config.toml
num_hidden_layers = 9
hidden_act = "quick_gelu"
norm_place = "pre"
positions = "rope"
rope_fraction = 1.0
qk_norm = false
parallel_block = false
learning_rate = 0.00107
beta1 = 0.9
doc_mask = true
dataset = "wikipedia_en"
Each number is 50 + 15 x the weight over its row's rms, rounded and kept within 0 to 99. Layers, rows and columns count from 0. The size before them is the row's rms in percent of the matrix's.

# layer 4 attention output, 320x320, rms 0.0328, rows 173-260, columns 80-159
106:64 52 50 37 58 35 32 41 42 38 50 41 49 32 56 54 43 40 51 40 48 55 43 56 59 40 79 65 49 57 33 34 67 44 63 68 27 63 35 23 30 54 47 37 41 75 59 23 45 55 83 72 39 42 40 36 38 66 31 44 83 60 40 70 22 67 24 26 67 46 24 62 50 09 47 63 76 65 60 47
083:70 41 37 69 49 61 45 30 55 57 55 62 28 08 47 33 47 54 35 14 46 36 39 54 62 26 65 63 53 79 51 45 66 46 45 48 44 63 57 56 44 43 53 42 49 52 33 43 62 37 57 62 74 51 30 71 64 33 41 82 34 32 40 72 74 63 43 77 50 44 72 57 80 55 67 43 37 71 46 59
107:59 43 43 43 51 29 39 23 41 44 47 51 38 31 47 55 38 45 45 31 47 65 47 88 50 43 62 42 25 52 47 50 73 74 46 58 54 35 51 70 48 47 61 55 43 59 84 36 52 12 57 26 80 71 59 37 46 44 31 50 43 36 39 28 75 54 43 59 46 58 33 51 26 78 63 58 50 32 44 72
098:65 38 56 59 26 52 25 33 61 61 46 48 62 35 43 60 62 46 52 45 65 57 35 46 35 36 76 44 32 54 77 49 79 69 62 57 66 71 50 10 40 45 35 43 38 75 70 26 72 70 24 46 44 25 71 43 99 66 14 34 46 37 43 50 36 46 40 16 55 61 63 31 54 65 67 46 43 51 62 27
099:41 56 54 37 59 49 35 33 63 55 47 33 47 49 36 67 45 47 44 67 51 42 59 55 35 44 33 55 15 44 47 61 36 45 57 54 19 44 47 51 62 85 39 41 63 40 20 69 78 65 52 72 76 28 40 44 57 35 60 88 60 23 59 64 64 43 47 51 52 71 62 47 42 46 33 62 40 34 38 56
071:42 31 23 41 53 50 49 70 40 44 57 47 57 43 63 69 53 60 45 38 57 40 54 42 63 52 40 72 58 53 56 62 44 42 63 65 46 45 34 37 58 60 55 32 50 57 67 42 67 60 39 51 58 73 55 41 63 53 47 21 40 39 47 61 57 42 36 53 20 39 37 56 57 48 40 48 64 50 62 43
119:54 72 48 68 63 61 62 54 72 24 35 63 47 35 51 46 29 52 23 53 50 59 44 80 43 49 44 54 60 23 76 54 36 53 61 20 90 73 63 71 58 79 80 69 33 58 48 33 54 26 32 39 44 45 50 46 57 40 22 51 71 48 48 60 65 57 69 43 24 58 45 40 50 54 23 37 29 30 62 62
098:44 12 38 44 64 42 60 60 73 42 47 47 53 71 66 64 51 69 43 49 41 38 40 40 61 40 07 65 62 57 69 65 54 62 45 43 66 42 42 66 60 43 52 55 30 49 56 41 45 33 55 48 40 74 71 30 51 45 50 49 46 42 49 47 50 27 61 13 38 56 29 51 86 46 51 19 86 84 62 56
095:37 53 77 47 61 50 58 42 57 25 50 47 34 33 36 35 52 23 57 46 47 37 50 53 48 69 58 76 58 39 14 61 46 30 53 59 69 72 54 71 36 64 58 62 39 39 28 60 53 11 32 39 39 79 65 58 48 50 41 40 74 54 39 71 52 78 55 47 41 72 83 85 47 59 45 68 77 26 43 49
090:54 77 47 50 77 63 76 71 57 50 46 71 72 39 43 33 43 43 31 50 13 53 41 47 74 15 45 57 29 28 57 57 47 68 26 34 66 53 64 54 50 50 44 54 34 72 47 45 36 76 60 72 55 66 19 61 43 46 36 29 48 55 45 60 78 47 41 16 39 71 46 55 22 36 78 86 74 70 68 44
098:48 50 62 54 66 46 71 57 74 44 49 63 34 52 41 45 36 43 37 26 06 46 67 27 47 42 34 36 57 37 24 40 50 31 43 32 66 49 65 55 62 66 53 51 54 42 22 50 55 46 43 40 70 37 76 29 57 41 51 41 77 50 61 53 36 45 57 43 54 42 56 49 50 44 32 62 45 55 18 41
100:38 66 67 47 52 61 72 66 77 17 38 45 53 47 72 45 52 57 47 48 54 52 94 49 37 60 26 64 52 31 32 47 34 34 78 28 56 40 43 60 45 33 70 59 50 38 36 62 58 23 40 22 43 56 60 32 26 57 67 27 56 47 70 47 51 75 44 78 42 41 44 30 57 61 21 61 50 58 28 43
094:48 42 34 70 27 52 41 69 45 55 46 31 49 73 70 71 70 44 57 49 59 42 22 29 47 42 55 49 64 78 51 58 53 49 70 55 38 54 25 22 33 51 55 40 21 33 32 42 86 50 50 70 62 48 64 78 46 61 68 49 30 36 43 57 30 49 64 57 73 50 53 25 58 57 39 49 21 51 27 51
101:31 70 56 49 56 48 58 69 35 45 56 20 26 42 72 57 45 31 53 44 37 56 47 53 39 47 35 53 52 57 36 41 46 44 67 49 59 64 33 48 43 44 32 48 51 66 35 54 52 50 52 47 54 15 75 39 76 57 52 53 48 26 68 43 51 25 23 67 56 55 29 38 65 67 52 33 44 11 29 49
100:42 46 36 52 74 37 70 43 61 63 54 66 77 79 37 20 60 25 58 56 62 47 48 30 54 39 43 60 32 35 62 52 38 54 36 40 13 46 45 54 32 37 42 29 36 53 67 48 27 41 59 57 43 42 51 39 68 53 33 86 40 19 60 54 54 49 68 52 49 66 69 44 67 67 69 53 70 43 64 80
088:54 38 30 60 52 78 25 19 25 40 37 53 02 13 67 33 47 56 63 15 64 26 53 57 62 45 54 44 13 20 51 36 57 47 53 69 59 46 33 50 29 61 37 31 44 38 34 44 59 54 66 54 26 48 53 43 71 53 56 65 45 54 60 49 32 44 48 52 66 35 49 53 62 35 59 36 41 58 56 58
104:42 54 10 44 39 52 49 55 44 53 54 36 56 54 54 47 63 57 50 50 68 61 65 48 70 63 34 28 87 40 31 59 54 41 40 76 41 46 41 40 42 41 27 50 48 61 70 70 57 39 32 38 74 52 69 63 48 35 46 42 48 67 60 51 49 29 47 64 44 46 64 64 41 53 55 58 50 27 44 98
085:32 43 54 55 69 46 50 63 51 25 57 39 54 30 48 51 47 55 22 16 37 35 23 35 64 29 47 68 51 74 57 50 73 47 63 21 65 59 64 55 48 41 66 47 26 53 18 25 57 35 67 45 44 66 36 40 37 76 38 90 47 27 44 50 29 57 35 55 31 49 52 46 49 55 46 42 81 65 67 52
082:56 59 45 70 36 37 55 33 37 46 49 34 51 18 48 64 44 62 50 75 42 60 40 47 67 60 42 62 37 56 28 21 32 58 67 58 28 55 53 44 36 63 52 38 40 64 49 50 66 59 34 35 62 64 63 41 64 60 85 24 57 83 62 46 58 33 54 43 34 46 64 20 48 52 36 44 36 58 46 60
097:53 50 41 47 39 95 45 58 49 31 28 61 11 24 46 41 66 56 55 28 39 17 62 47 69 44 34 40 76 48 23 33 53 23 26 46 62 53 78 64 59 52 53 45 61 47 24 69 46 50 31 67 57 48 67 31 81 77 54 28 56 39 64 45 39 29 42 43 49 50 56 65 34 57 41 66 57 21 33 51
091:51 28 53 65 38 55 62 64 43 52 45 61 60 49 92 43 62 53 41 73 47 58 35 44 54 46 44 59 52 52 45 59 36 41 43 44 66 58 44 44 57 40 58 78 34 15 50 54 69 75 70 40 00 39 68 47 58 37 52 50 66 57 50 43 27 50 73 22 87 20 57 54 60 62 37 29 52 51 33 26
081:49 40 36 64 43 49 37 54 54 54 24 53 34 75 35 57 58 56 66 42 31 56 35 66 50 29 70 38 65 61 70 29 71 68 58 81 57 38 62 45 40 60 50 52 61 53 45 49 48 39 55 56 48 42 49 51 48 51 33 52 44 55 38 59 46 69 74 46 55 52 71 30 67 52 52 33 44 64 55 31
113:35 28 49 14 80 58 52 75 51 46 48 40 49 62 58 63 67 47 39 50 50 43 74 61 48 71 16 51 75 44 54 50 54 20 54 45 57 66 71 64 75 62 43 66 61 61 49 92 00 44 65 45 52 38 71 21 32 49 73 55 23 44 58 46 43 62 65 82 53 48 54 51 64 37 46 32 60 47 64 70
079:46 51 14 63 67 33 58 58 52 33 58 50 58 47 94 31 50 40 53 56 27 47 46 42 66 40 22 41 43 39 64 84 43 19 03 45 65 58 40 58 81 33 06 19 38 54 68 66 45 40 51 66 46 69 72 49 68 39 27 65 70 39 37 64 58 46 62 57 67 41 54 33 69 60 49 16 86 43 72 69
107:53 57 46 68 50 55 58 49 72 30 61 63 65 68 61 40 37 53 33 59 60 72 59 49 56 38 50 46 51 44 34 46 92 77 70 50 75 60 71 55 56 40 45 61 57 54 54 55 17 48 68 44 64 35 47 65 47 56 11 55 78 65 57 40 50 35 42 32 48 47 45 60 56 50 91 56 57 60 51 49
113:35 46 50 50 34 41 57 44 57 37 49 55 38 42 54 32 54 40 48 32 54 46 61 56 53 81 41 35 62 61 27 53 35 37 54 54 51 55 28 63 41 51 57 57 38 44 50 42 42 47 33 46 56 83 38 73 34 59 73 32 59 50 65 53 42 91 43 47 55 49 51 42 34 57 34 49 63 47 52 26
096:32 65 21 54 52 63 64 63 26 39 82 36 53 78 55 72 68 57 43 75 52 70 58 47 44 37 35 62 44 38 50 67 44 57 43 58 29 36 57 33 63 57 21 52 64 62 41 76 54 42 53 58 43 51 47 69 54 42 47 46 46 47 49 56 42 54 36 54 63 60 57 29 65 41 50 63 44 41 52 36
099:40 57 54 35 73 50 48 50 51 54 44 32 45 57 29 62 57 66 75 55 44 48 60 73 67 65 30 41 60 38 49 36 42 39 54 45 44 59 60 60 62 57 58 34 67 57 37 75 18 73 46 55 53 49 55 59 70 53 53 41 64 66 62 36 55 21 42 33 55 34 40 43 09 68 65 54 46 37 28 54
104:51 68 32 60 32 52 86 48 35 44 56 59 55 48 56 29 57 35 53 27 52 23 37 54 45 61 53 36 33 20 67 41 34 43 43 39 59 41 22 66 49 45 65 40 34 42 68 46 57 47 38 71 50 59 63 57 47 69 43 54 42 60 59 43 80 24 78 58 39 66 46 56 32 75 54 54 40 42 49 81
090:35 43 61 50 44 47 63 57 41 51 56 69 40 62 48 71 42 36 43 28 33 51 27 60 77 56 47 59 44 30 44 57 40 38 46 34 61 35 55 83 70 50 66 82 50 48 60 39 51 80 81 74 35 53 39 33 75 59 58 62 60 78 52 58 41 11 63 50 46 40 55 68 59 39 75 54 69 87 72 35
112:40 56 47 58 40 24 74 46 68 33 65 48 53 53 55 36 40 60 42 37 62 68 80 65 35 60 33 44 62 29 33 53 46 49 52 27 37 56 27 81 76 38 43 44 47 66 61 38 37 73 33 34 31 52 44 39 71 74 41 48 71 62 70 43 56 32 71 56 33 59 65 67 29 53 59 73 61 39 91 58
099:60 77 23 74 36 49 57 53 36 54 52 75 44 57 52 59 54 58 45 51 24 71 26 39 57 18 54 33 44 35 63 57 63 68 56 53 62 43 76 55 49 43 38 46 61 78 64 38 59 52 40 40 60 33 59 57 31 41 58 41 53 39 55 29 58 37 52 51 37 50 82 43 44 45 27 50 36 28 68 43
087:57 40 19 53 53 62 49 45 24 63 36 54 60 38 71 49 58 46 45 43 58 53 34 76 56 45 86 32 48 48 42 57 61 61 36 68 47 67 41 50 43 76 44 52 50 71 69 38 33 45 63 48 40 38 26 49 44 49 35 60 15 64 54 89 39 74 46 15 56 77 55 63 44 63 59 43 99 65 81 66
101:53 53 64 41 36 90 51 51 55 47 47 46 42 66 30 69 52 50 40 45 29 29 47 61 39 75 32 40 75 28 58 45 21 43 57 38 39 86 60 62 64 60 55 60 47 46 38 79 35 48 39 33 34 47 56 60 22 24 71 40 51 59 50 67 17 73 60 40 51 67 72 51 26 22 45 53 08 45 36 45
106:54 58 88 68 48 43 55 37 97 47 45 63 37 40 46 26 20 59 47 38 45 31 48 51 39 25 48 60 37 46 59 37 38 59 61 31 76 42 43 70 47 67 81 78 61 32 16 45 54 55 23 39 69 62 52 55 63 47 44 52 68 36 45 60 37 42 54 55 29 36 71 72 42 56 51 36 42 46 62 59
091:62 51 25 19 54 62 51 43 43 68 53 54 61 48 36 49 24 58 36 53 53 62 39 60 58 64 57 35 63 66 75 48 42 47 46 54 54 54 73 30 51 70 43 45 64 65 73 34 36 55 72 56 39 42 40 39 56 32 41 63 51 51 40 41 58 60 39 41 40 81 53 63 60 64 60 43 75 30 59 88
087:43 69 41 48 65 56 49 59 55 41 39 45 67 49 54 54 53 51 46 29 47 60 58 45 56 61 49 47 50 51 69 54 54 27 43 46 54 57 45 24 46 70 47 50 54 58 67 54 54 45 35 32 57 79 65 21 00 63 78 04 23 43 57 30 55 48 37 75 64 26 47 34 37 58 53 38 33 46 30 73
098:57 64 64 28 62 69 34 61 60 61 44 39 65 40 53 45 70 54 74 59 69 41 64 46 80 51 45 59 64 55 86 43 62 55 58 57 60 52 50 50 44 36 43 34 44 62 73 67 70 60 47 50 65 53 49 55 44 47 61 30 02 63 32 39 63 45 56 54 11 56 23 31 77 53 61 36 48 74 50 57
110:43 74 48 45 46 42 68 58 51 66 58 48 53 43 46 36 62 60 67 66 55 54 70 58 74 50 44 62 42 48 64 62 46 69 51 48 60 29 54 40 72 46 20 27 68 71 68 65 66 64 51 70 45 75 16 53 70 41 59 63 56 55 60 60 51 42 40 57 49 78 35 55 35 36 45 87 09 53 53 93
102:33 39 42 48 43 31 45 57 43 47 48 71 32 67 48 45 56 37 66 43 40 46 42 48 32 53 44 52 44 60 47 47 52 54 37 41 47 30 40 53 25 36 53 72 40 34 51 34 46 43 73 53 34 41 36 52 33 45 45 50 72 62 58 39 27 50 27 37 33 78 56 74 50 16 35 44 69 61 69 76
104:62 28 46 57 50 53 53 15 54 51 49 72 36 42 21 23 54 46 47 38 45 48 45 43 48 26 54 17 47 30 42 44 43 58 25 64 60 47 48 33 49 63 49 47 43 36 58 56 83 74 38 54 50 39 48 43 73 29 71 48 45 57 41 63 66 62 96 73 39 42 68 58 71 19 24 61 34 41 59 85
099:33 53 65 53 46 47 46 44 50 56 55 57 56 48 62 55 60 58 49 47 46 32 60 49 44 44 45 48 46 41 52 37 38 40 49 53 57 39 56 47 66 51 48 46 74 53 47 51 49 98 57 53 39 68 58 50 32 45 64 42 39 45 71 48 37 23 38 21 58 61 38 68 17 51 49 58 49 51 43 54
101:61 37 28 56 38 59 61 66 34 50 34 56 44 18 58 51 64 46 60 42 24 51 40 21 58 48 59 37 54 42 54 45 61 43 33 74 62 59 46 32 45 62 37 44 29 37 51 58 63 27 18 54 49 40 63 37 40 53 73 41 47 44 36 45 65 28 54 60 30 48 54 43 42 64 30 52 43 09 37 66
097:59 38 52 14 57 51 67 75 45 54 46 50 70 51 39 43 66 63 75 60 38 48 60 46 56 75 26 33 62 35 70 43 53 55 55 69 57 59 59 62 54 49 57 25 48 53 49 62 35 57 43 47 34 38 73 51 58 83 75 54 74 65 48 55 42 71 49 67 09 40 46 27 50 56 34 57 40 43 40 40
102:75 75 96 47 31 55 32 05 57 42 46 46 41 38 60 41 38 28 63 59 58 70 62 69 28 52 77 62 41 55 48 37 51 70 42 41 56 49 94 53 56 66 51 57 66 61 54 30 36 81 58 50 70 34 40 67 65 54 54 47 47 55 61 36 47 71 50 42 11 50 60 72 54 59 76 48 53 47 45 74
104:63 53 47 59 35 41 19 33 59 48 30 31 29 27 52 56 40 69 54 63 25 35 67 42 41 56 40 38 51 57 54 52 43 51 43 68 66 40 58 43 24 59 62 62 51 19 20 62 49 26 83 51 84 28 52 54 32 39 46 48 51 40 25 27 45 66 49 68 01 31 41 44 57 42 84 33 25 64 37 80
100:70 48 65 45 51 70 35 64 67 51 34 40 55 38 32 53 41 49 60 43 47 45 55 58 50 57 63 68 36 56 54 45 43 36 58 56 47 57 61 56 43 81 68 55 47 53 45 61 17 82 48 40 56 50 59 54 68 43 52 35 33 36 51 21 48 53 13 63 32 12 41 54 52 38 51 24 15 62 37 64
129:51 45 38 50 29 36 53 46 56 74 35 60 54 47 51 53 61 46 57 39 17 45 45 45 57 64 49 23 50 61 45 49 31 38 38 68 63 46 36 66 55 58 46 65 44 35 47 38 18 38 30 47 52 09 64 54 24 43 42 58 46 52 45 56 56 58 40 68 54 41 51 41 45 45 48 55 20 32 55 37
104:43 61 54 52 55 56 84 61 45 42 49 67 63 50 49 28 47 31 37 64 48 28 52 63 35 70 38 39 40 29 57 58 40 47 62 27 43 61 65 79 45 59 76 62 35 33 52 58 00 44 52 54 41 41 68 43 32 51 32 33 47 43 46 36 44 54 52 69 57 24 72 47 56 86 74 32 55 55 60 52
099:65 16 50 50 46 48 38 36 37 46 48 66 54 63 43 13 51 63 83 55 48 43 45 56 48 47 63 31 38 33 62 35 43 58 26 56 28 53 26 38 52 38 52 47 42 21 68 51 55 54 65 64 56 56 40 13 58 44 77 32 42 43 63 27 32 22 63 42 45 41 68 74 22 46 53 46 35 35 53 64
090:38 45 71 27 40 36 48 64 48 67 58 43 48 60 55 22 58 70 65 33 39 49 41 31 31 60 35 54 51 55 37 49 46 40 45 57 75 54 56 56 72 39 54 56 37 43 19 42 40 48 80 54 33 12 52 44 48 52 66 65 39 50 50 45 41 76 48 67 27 40 29 38 48 30 11 34 49 43 48 76
121:61 60 14 73 54 53 70 54 70 47 63 77 51 57 49 30 63 45 52 64 59 54 53 57 47 40 32 46 49 24 67 64 30 41 37 54 65 54 52 68 71 40 54 54 60 68 38 52 62 43 46 27 45 60 83 46 53 61 64 46 47 49 60 59 65 25 94 57 61 50 70 43 66 51 40 45 47 46 59 60
103:41 37 63 49 22 41 30 69 53 54 72 33 35 55 74 66 79 67 52 47 50 48 76 59 67 66 33 66 55 65 41 59 74 28 52 52 30 43 46 52 45 71 32 36 63 47 55 71 37 53 37 51 78 58 50 49 41 41 39 55 34 11 59 38 62 62 61 52 20 77 51 60 45 65 78 35 55 40 52 66
090:53 55 32 52 39 84 50 52 26 69 41 42 32 55 58 52 65 48 83 61 37 54 58 45 62 50 51 50 64 58 42 86 42 60 46 59 42 54 55 40 50 42 12 53 53 45 67 53 39 51 17 54 42 51 64 62 44 73 76 72 30 41 69 27 55 79 54 51 50 32 55 44 75 56 67 69 61 42 44 34
094:63 56 43 75 51 64 65 53 48 32 36 49 34 38 96 47 45 55 28 56 52 64 64 49 63 43 50 71 47 24 34 65 45 39 26 31 64 46 54 56 53 66 75 57 45 45 50 54 64 82 32 45 37 24 61 50 72 40 61 53 48 36 52 52 27 41 52 49 61 51 65 22 37 43 39 48 42 45 50 69
124:30 53 34 51 54 49 81 57 60 37 54 63 72 73 67 54 28 53 49 57 20 48 64 44 42 47 33 49 41 39 31 48 23 40 49 31 59 42 45 51 63 24 56 57 53 50 51 42 45 51 52 59 48 45 54 56 41 41 50 57 68 55 49 59 59 66 67 51 75 52 52 26 35 28 50 42 47 55 52 49
099:52 49 43 59 36 50 66 53 46 64 40 47 44 34 50 34 57 43 64 37 24 32 41 55 84 47 41 49 74 53 59 51 13 30 38 52 72 50 51 43 48 38 58 47 52 43 53 55 54 54 54 52 53 29 66 55 77 48 84 54 57 48 47 56 39 52 47 67 44 50 39 45 55 39 35 68 46 70 46 43
094:42 41 41 39 49 38 57 70 43 69 56 44 89 53 41 57 48 54 33 28 35 51 67 60 59 52 38 69 34 47 46 55 20 58 36 39 62 47 54 45 55 34 31 42 55 57 59 67 29 93 89 99 23 60 45 79 73 39 26 57 57 59 46 58 53 19 85 39 46 44 39 33 45 39 50 39 61 70 61 60
086:39 49 56 74 34 17 65 81 67 55 66 42 75 59 70 67 63 80 44 77 57 67 66 51 30 43 12 50 30 59 67 91 42 77 74 50 44 26 44 34 75 40 38 50 67 81 79 37 67 43 39 66 37 71 47 71 18 61 44 32 49 84 58 19 65 55 59 19 51 53 56 54 45 51 63 54 60 40 54 39
087:44 39 51 34 56 67 58 54 34 46 24 62 37 72 68 34 52 52 59 36 54 58 51 74 48 55 46 63 45 46 29 49 71 40 55 59 56 61 65 50 23 86 59 56 75 62 33 43 39 52 43 33 48 57 48 61 38 46 55 40 49 69 45 25 65 45 57 48 18 33 42 59 44 80 56 44 27 56 35 51
103:53 37 40 54 57 49 48 55 29 63 44 55 49 51 44 59 41 72 47 57 52 40 17 58 30 41 70 15 27 64 33 30 55 55 81 66 39 66 46 41 58 73 50 44 37 50 46 36 27 43 47 50 41 65 41 36 48 54 51 60 73 35 40 52 37 43 39 69 66 53 63 65 52 47 33 71 63 49 52 62
086:72 82 54 76 27 65 46 20 20 61 37 71 31 45 40 59 57 38 18 26 61 35 25 54 61 40 83 49 32 64 52 31 57 53 54 38 38 48 68 55 45 78 53 70 23 72 71 33 64 38 67 55 48 74 40 52 53 37 59 67 51 35 41 50 46 47 47 59 51 21 75 58 33 45 52 45 67 32 51 43
101:45 47 43 69 59 33 45 65 61 58 66 49 69 47 59 36 49 63 37 40 36 57 35 47 73 35 50 52 36 66 78 61 51 58 65 36 56 50 43 45 33 38 42 47 47 56 57 31 59 28 42 57 85 59 66 14 42 58 40 38 23 09 37 41 52 70 60 85 36 54 46 42 60 61 61 47 20 74 46 54
093:55 69 43 42 68 64 65 66 45 53 75 81 58 47 35 76 28 67 38 68 43 52 50 73 55 43 30 60 32 58 81 77 17 77 38 30 52 30 24 42 57 37 24 37 60 55 60 67 48 71 59 39 44 32 45 77 56 45 60 57 36 65 53 46 61 45 50 50 50 50 50 37 45 61 53 39 37 33 53 47
096:49 59 44 50 60 43 44 50 43 43 58 64 32 70 56 28 57 40 44 58 74 50 68 39 49 41 39 23 48 43 33 34 51 41 61 60 37 46 58 45 22 52 45 52 60 22 28 61 46 29 41 65 48 38 63 82 40 59 32 64 75 77 74 25 71 52 60 30 48 52 47 50 46 54 46 58 75 42 66 65
085:52 21 65 49 43 60 41 59 62 34 36 38 67 53 42 76 39 67 71 61 43 53 41 47 23 31 40 54 48 62 49 40 49 56 45 50 57 46 77 63 49 36 74 76 57 35 40 35 44 30 51 52 74 60 45 45 60 42 11 40 44 51 40 42 85 32 27 76 45 64 52 23 43 54 43 70 13 62 59 49
119:57 50 32 52 60 58 49 63 42 79 54 64 32 66 37 55 52 41 56 32 45 43 50 69 69 48 34 37 62 37 51 45 13 60 24 42 50 69 52 73 52 55 45 67 49 41 36 74 25 70 34 41 38 20 61 62 61 52 65 47 72 75 57 72 55 33 38 39 37 72 41 49 32 42 53 18 35 55 68 42
085:27 37 32 68 48 58 43 61 45 37 47 25 47 75 66 54 58 65 90 45 46 54 64 37 49 38 08 37 44 44 27 49 50 40 46 64 48 51 42 48 63 37 47 69 43 34 55 73 76 54 39 36 46 67 62 60 88 57 71 22 70 78 57 64 51 33 43 44 63 74 38 36 21 67 23 42 43 52 18 40
111:50 53 39 60 52 57 47 58 13 71 32 63 34 43 64 75 65 40 51 55 30 44 39 57 61 59 52 45 17 48 52 42 38 44 44 66 51 55 44 48 42 89 46 56 38 48 47 54 29 33 46 38 47 67 51 79 31 51 59 46 78 72 45 37 75 55 39 57 36 63 32 52 40 76 32 46 30 57 58 79
086:60 57 48 47 33 60 33 55 51 56 28 70 29 76 56 65 55 54 60 71 49 49 57 39 77 43 34 33 74 48 74 41 58 51 48 55 62 47 69 48 35 43 45 37 63 49 42 35 41 46 41 67 40 57 44 11 63 47 67 40 11 49 48 69 62 35 74 61 19 59 37 59 64 61 56 43 45 58 76 69
088:63 62 74 49 50 56 49 50 71 53 40 47 53 59 38 39 55 66 62 55 54 68 54 41 43 32 48 38 55 39 52 52 32 61 63 46 45 32 66 42 40 51 23 53 43 58 41 71 46 36 67 51 61 57 50 31 55 22 45 54 53 24 46 59 54 56 51 56 71 11 36 41 68 51 37 41 42 56 39 56
132:52 64 33 61 39 52 85 64 50 34 41 54 66 46 66 54 72 27 58 29 14 40 51 33 71 30 39 53 55 05 64 56 38 40 29 49 72 54 53 69 57 49 66 77 34 63 55 49 51 36 44 54 51 57 74 37 18 59 47 31 34 40 53 38 86 26 78 71 40 80 45 36 59 69 61 32 54 41 51 72
099:54 33 31 63 53 51 65 54 45 59 52 90 45 48 47 45 35 38 18 38 26 48 34 59 61 23 55 43 44 37 41 45 21 34 16 37 51 42 76 56 44 52 60 59 34 45 56 42 35 56 47 65 10 68 59 54 54 73 82 49 42 45 73 25 45 27 35 32 64 27 49 35 58 99 49 49 49 61 47 47
088:46 45 41 77 53 38 44 57 60 36 56 62 35 31 52 79 50 77 64 49 55 54 47 69 53 50 53 57 53 43 50 66 60 57 42 43 60 69 43 56 57 46 69 54 43 49 24 68 64 62 31 37 34 63 71 60 51 71 47 60 31 31 38 28 75 57 60 64 50 58 50 50 54 37 57 55 62 26 43 64
114:51 69 55 55 46 41 67 57 62 47 63 35 51 53 50 68 46 44 42 58 40 43 31 45 26 54 51 58 26 42 39 72 29 65 57 33 55 37 54 60 57 42 54 62 36 62 46 34 50 34 23 63 46 54 49 65 16 43 30 46 88 48 41 75 70 58 44 68 46 62 58 62 36 51 08 52 54 55 51 63
113:48 44 47 67 48 46 33 31 51 46 69 11 59 60 74 71 32 60 28 51 53 70 53 18 37 45 48 51 58 74 43 71 68 43 71 58 39 45 56 55 54 49 40 58 33 54 72 45 44 66 52 66 44 26 32 60 60 49 51 54 50 70 52 43 44 56 45 45 29 43 62 65 49 41 59 49 64 64 65 56
093:39 60 38 54 59 51 58 57 46 51 55 45 41 53 65 38 46 57 50 31 63 56 48 69 50 64 66 56 43 67 50 50 54 36 50 57 63 49 33 57 56 61 27 36 52 66 54 41 51 75 29 52 10 50 64 81 53 61 65 56 19 56 58 36 66 45 44 43 39 46 50 83 25 56 54 48 55 15 31 37
090:55 59 32 44 60 36 60 60 25 67 56 56 69 64 24 37 53 50 40 41 51 77 38 41 49 62 59 47 56 53 53 54 31 50 51 48 47 49 36 36 67 35 30 40 57 72 84 49 30 48 36 29 35 41 45 45 61 47 63 51 46 30 52 67 43 57 02 47 58 48 44 55 48 54 55 57 41 18 39 55
116:42 38 34 55 48 60 46 58 35 71 36 46 34 80 47 65 78 46 63 62 46 61 52 31 53 58 43 36 54 51 70 74 44 57 40 58 39 70 51 25 37 60 40 40 53 42 36 64 57 77 41 55 44 60 53 55 76 50 47 59 47 32 48 63 65 31 57 47 71 32 59 31 39 54 42 63 25 55 40 32
097:40 31 58 58 47 33 42 56 65 59 65 80 73 64 53 44 34 50 58 58 57 55 64 25 50 43 46 45 42 61 56 54 44 21 51 66 37 23 58 35 56 23 30 49 70 44 52 46 37 63 64 76 43 45 62 26 45 51 59 33 35 43 64 60 49 53 71 55 73 47 61 53 70 67 90 33 44 56 53 30
096:60 52 68 43 59 31 36 32 63 48 51 71 58 72 64 47 30 31 50 63 62 45 35 58 25 39 68 55 43 44 49 32 44 49 44 33 66 45 64 45 57 42 47 57 67 39 55 36 55 58 61 53 58 61 28 29 60 59 61 56 45 24 57 37 35 44 41 56 28 50 38 73 53 56 58 78 61 59 38 56
096:39 56 43 44 35 45 45 43 42 34 65 42 52 42 64 58 53 19 41 42 66 54 69 30 47 65 39 73 44 34 31 58 36 39 66 79 54 47 23 58 71 71 28 59 37 68 53 56 54 49 33 91 55 49 52 78 44 44 70 19 99 59 37 34 65 45 38 40 40 38 34 42 28 66 41 86 43 58 46 56
095:57 43 62 32 32 68 62 51 52 55 55 55 27 29 37 69 80 62 57 43 49 27 52 40 78 41 37 65 62 39 59 49 43 60 64 63 66 52 23 41 71 70 49 29 55 53 46 61 59 35 40 21 54 74 52 52 58 56 41 46 61 46 47 19 45 70 32 78 31 59 45 70 52 43 60 57 27 48 33 84
098:50 68 60 82 33 43 35 38 36 50 55 48 48 53 52 48 68 33 64 58 72 60 58 56 24 54 77 55 32 75 52 51 77 55 40 62 44 59 62 50 36 62 50 40 58 54 46 48 37 61 43 57 49 62 39 74 48 52 89 58 66 45 76 44 58 18 14 42 63 38 32 49 43 82 39 69 48 59 45 42
090:34 75 49 69 51 35 65 55 52 30 77 27 61 47 73 59 26 58 49 51 40 75 57 72 45 30 54 46 31 50 61 71 76 43 32 35 47 79 20 57 60 43 29 55 35 93 78 35 55 63 52 69 54 81 22 41 68 62 40 47 64 50 48 53 30 54 69 39 32 32 53 48 80 54 66 58 54 69 72 54
088:67 38 58 35 68 42 75 46 42 74 62 53 39 34 37 55 61 60 59 52 29 42 38 64 86 18 41 61 55 32 78 59 64 70 50 47 51 53 51 68 49 43 53 42 64 71 45 46 47 70 41 51 29 49 40 84 48 55 42 50 64 84 59 65 65 48 64 37 56 84 73 70 42 51 18 56 30 50 44 61
103:47 39 59 47 52 57 51 51 62 47 74 50 85 53 61 66 50 43 49 62 68 60 63 32 29 60 57 45 60 58 47 41 42 54 46 56 33 40 19 39 50 33 38 51 34 30 61 40 47 77 54 23 23 30 54 49 40 49 90 52 42 67 75 37 34 50 51 48 65 56 38 52 30 11 05 03 31 06 56 38
079:46 42 80 63 57 42 27 28 53 72 38 58 34 51 24 74 51 63 31 54 47 56 56 89 52 60 57 29 21 76 68 39 69 85 62 27 37 52 61 62 58 58 60 66 59 72 46 69 41 48 43 41 57 46 41 64 30 53 49 62 49 68 43 54 59 42 51 33 49 61 66 35 30 57 71 42 44 52 62 48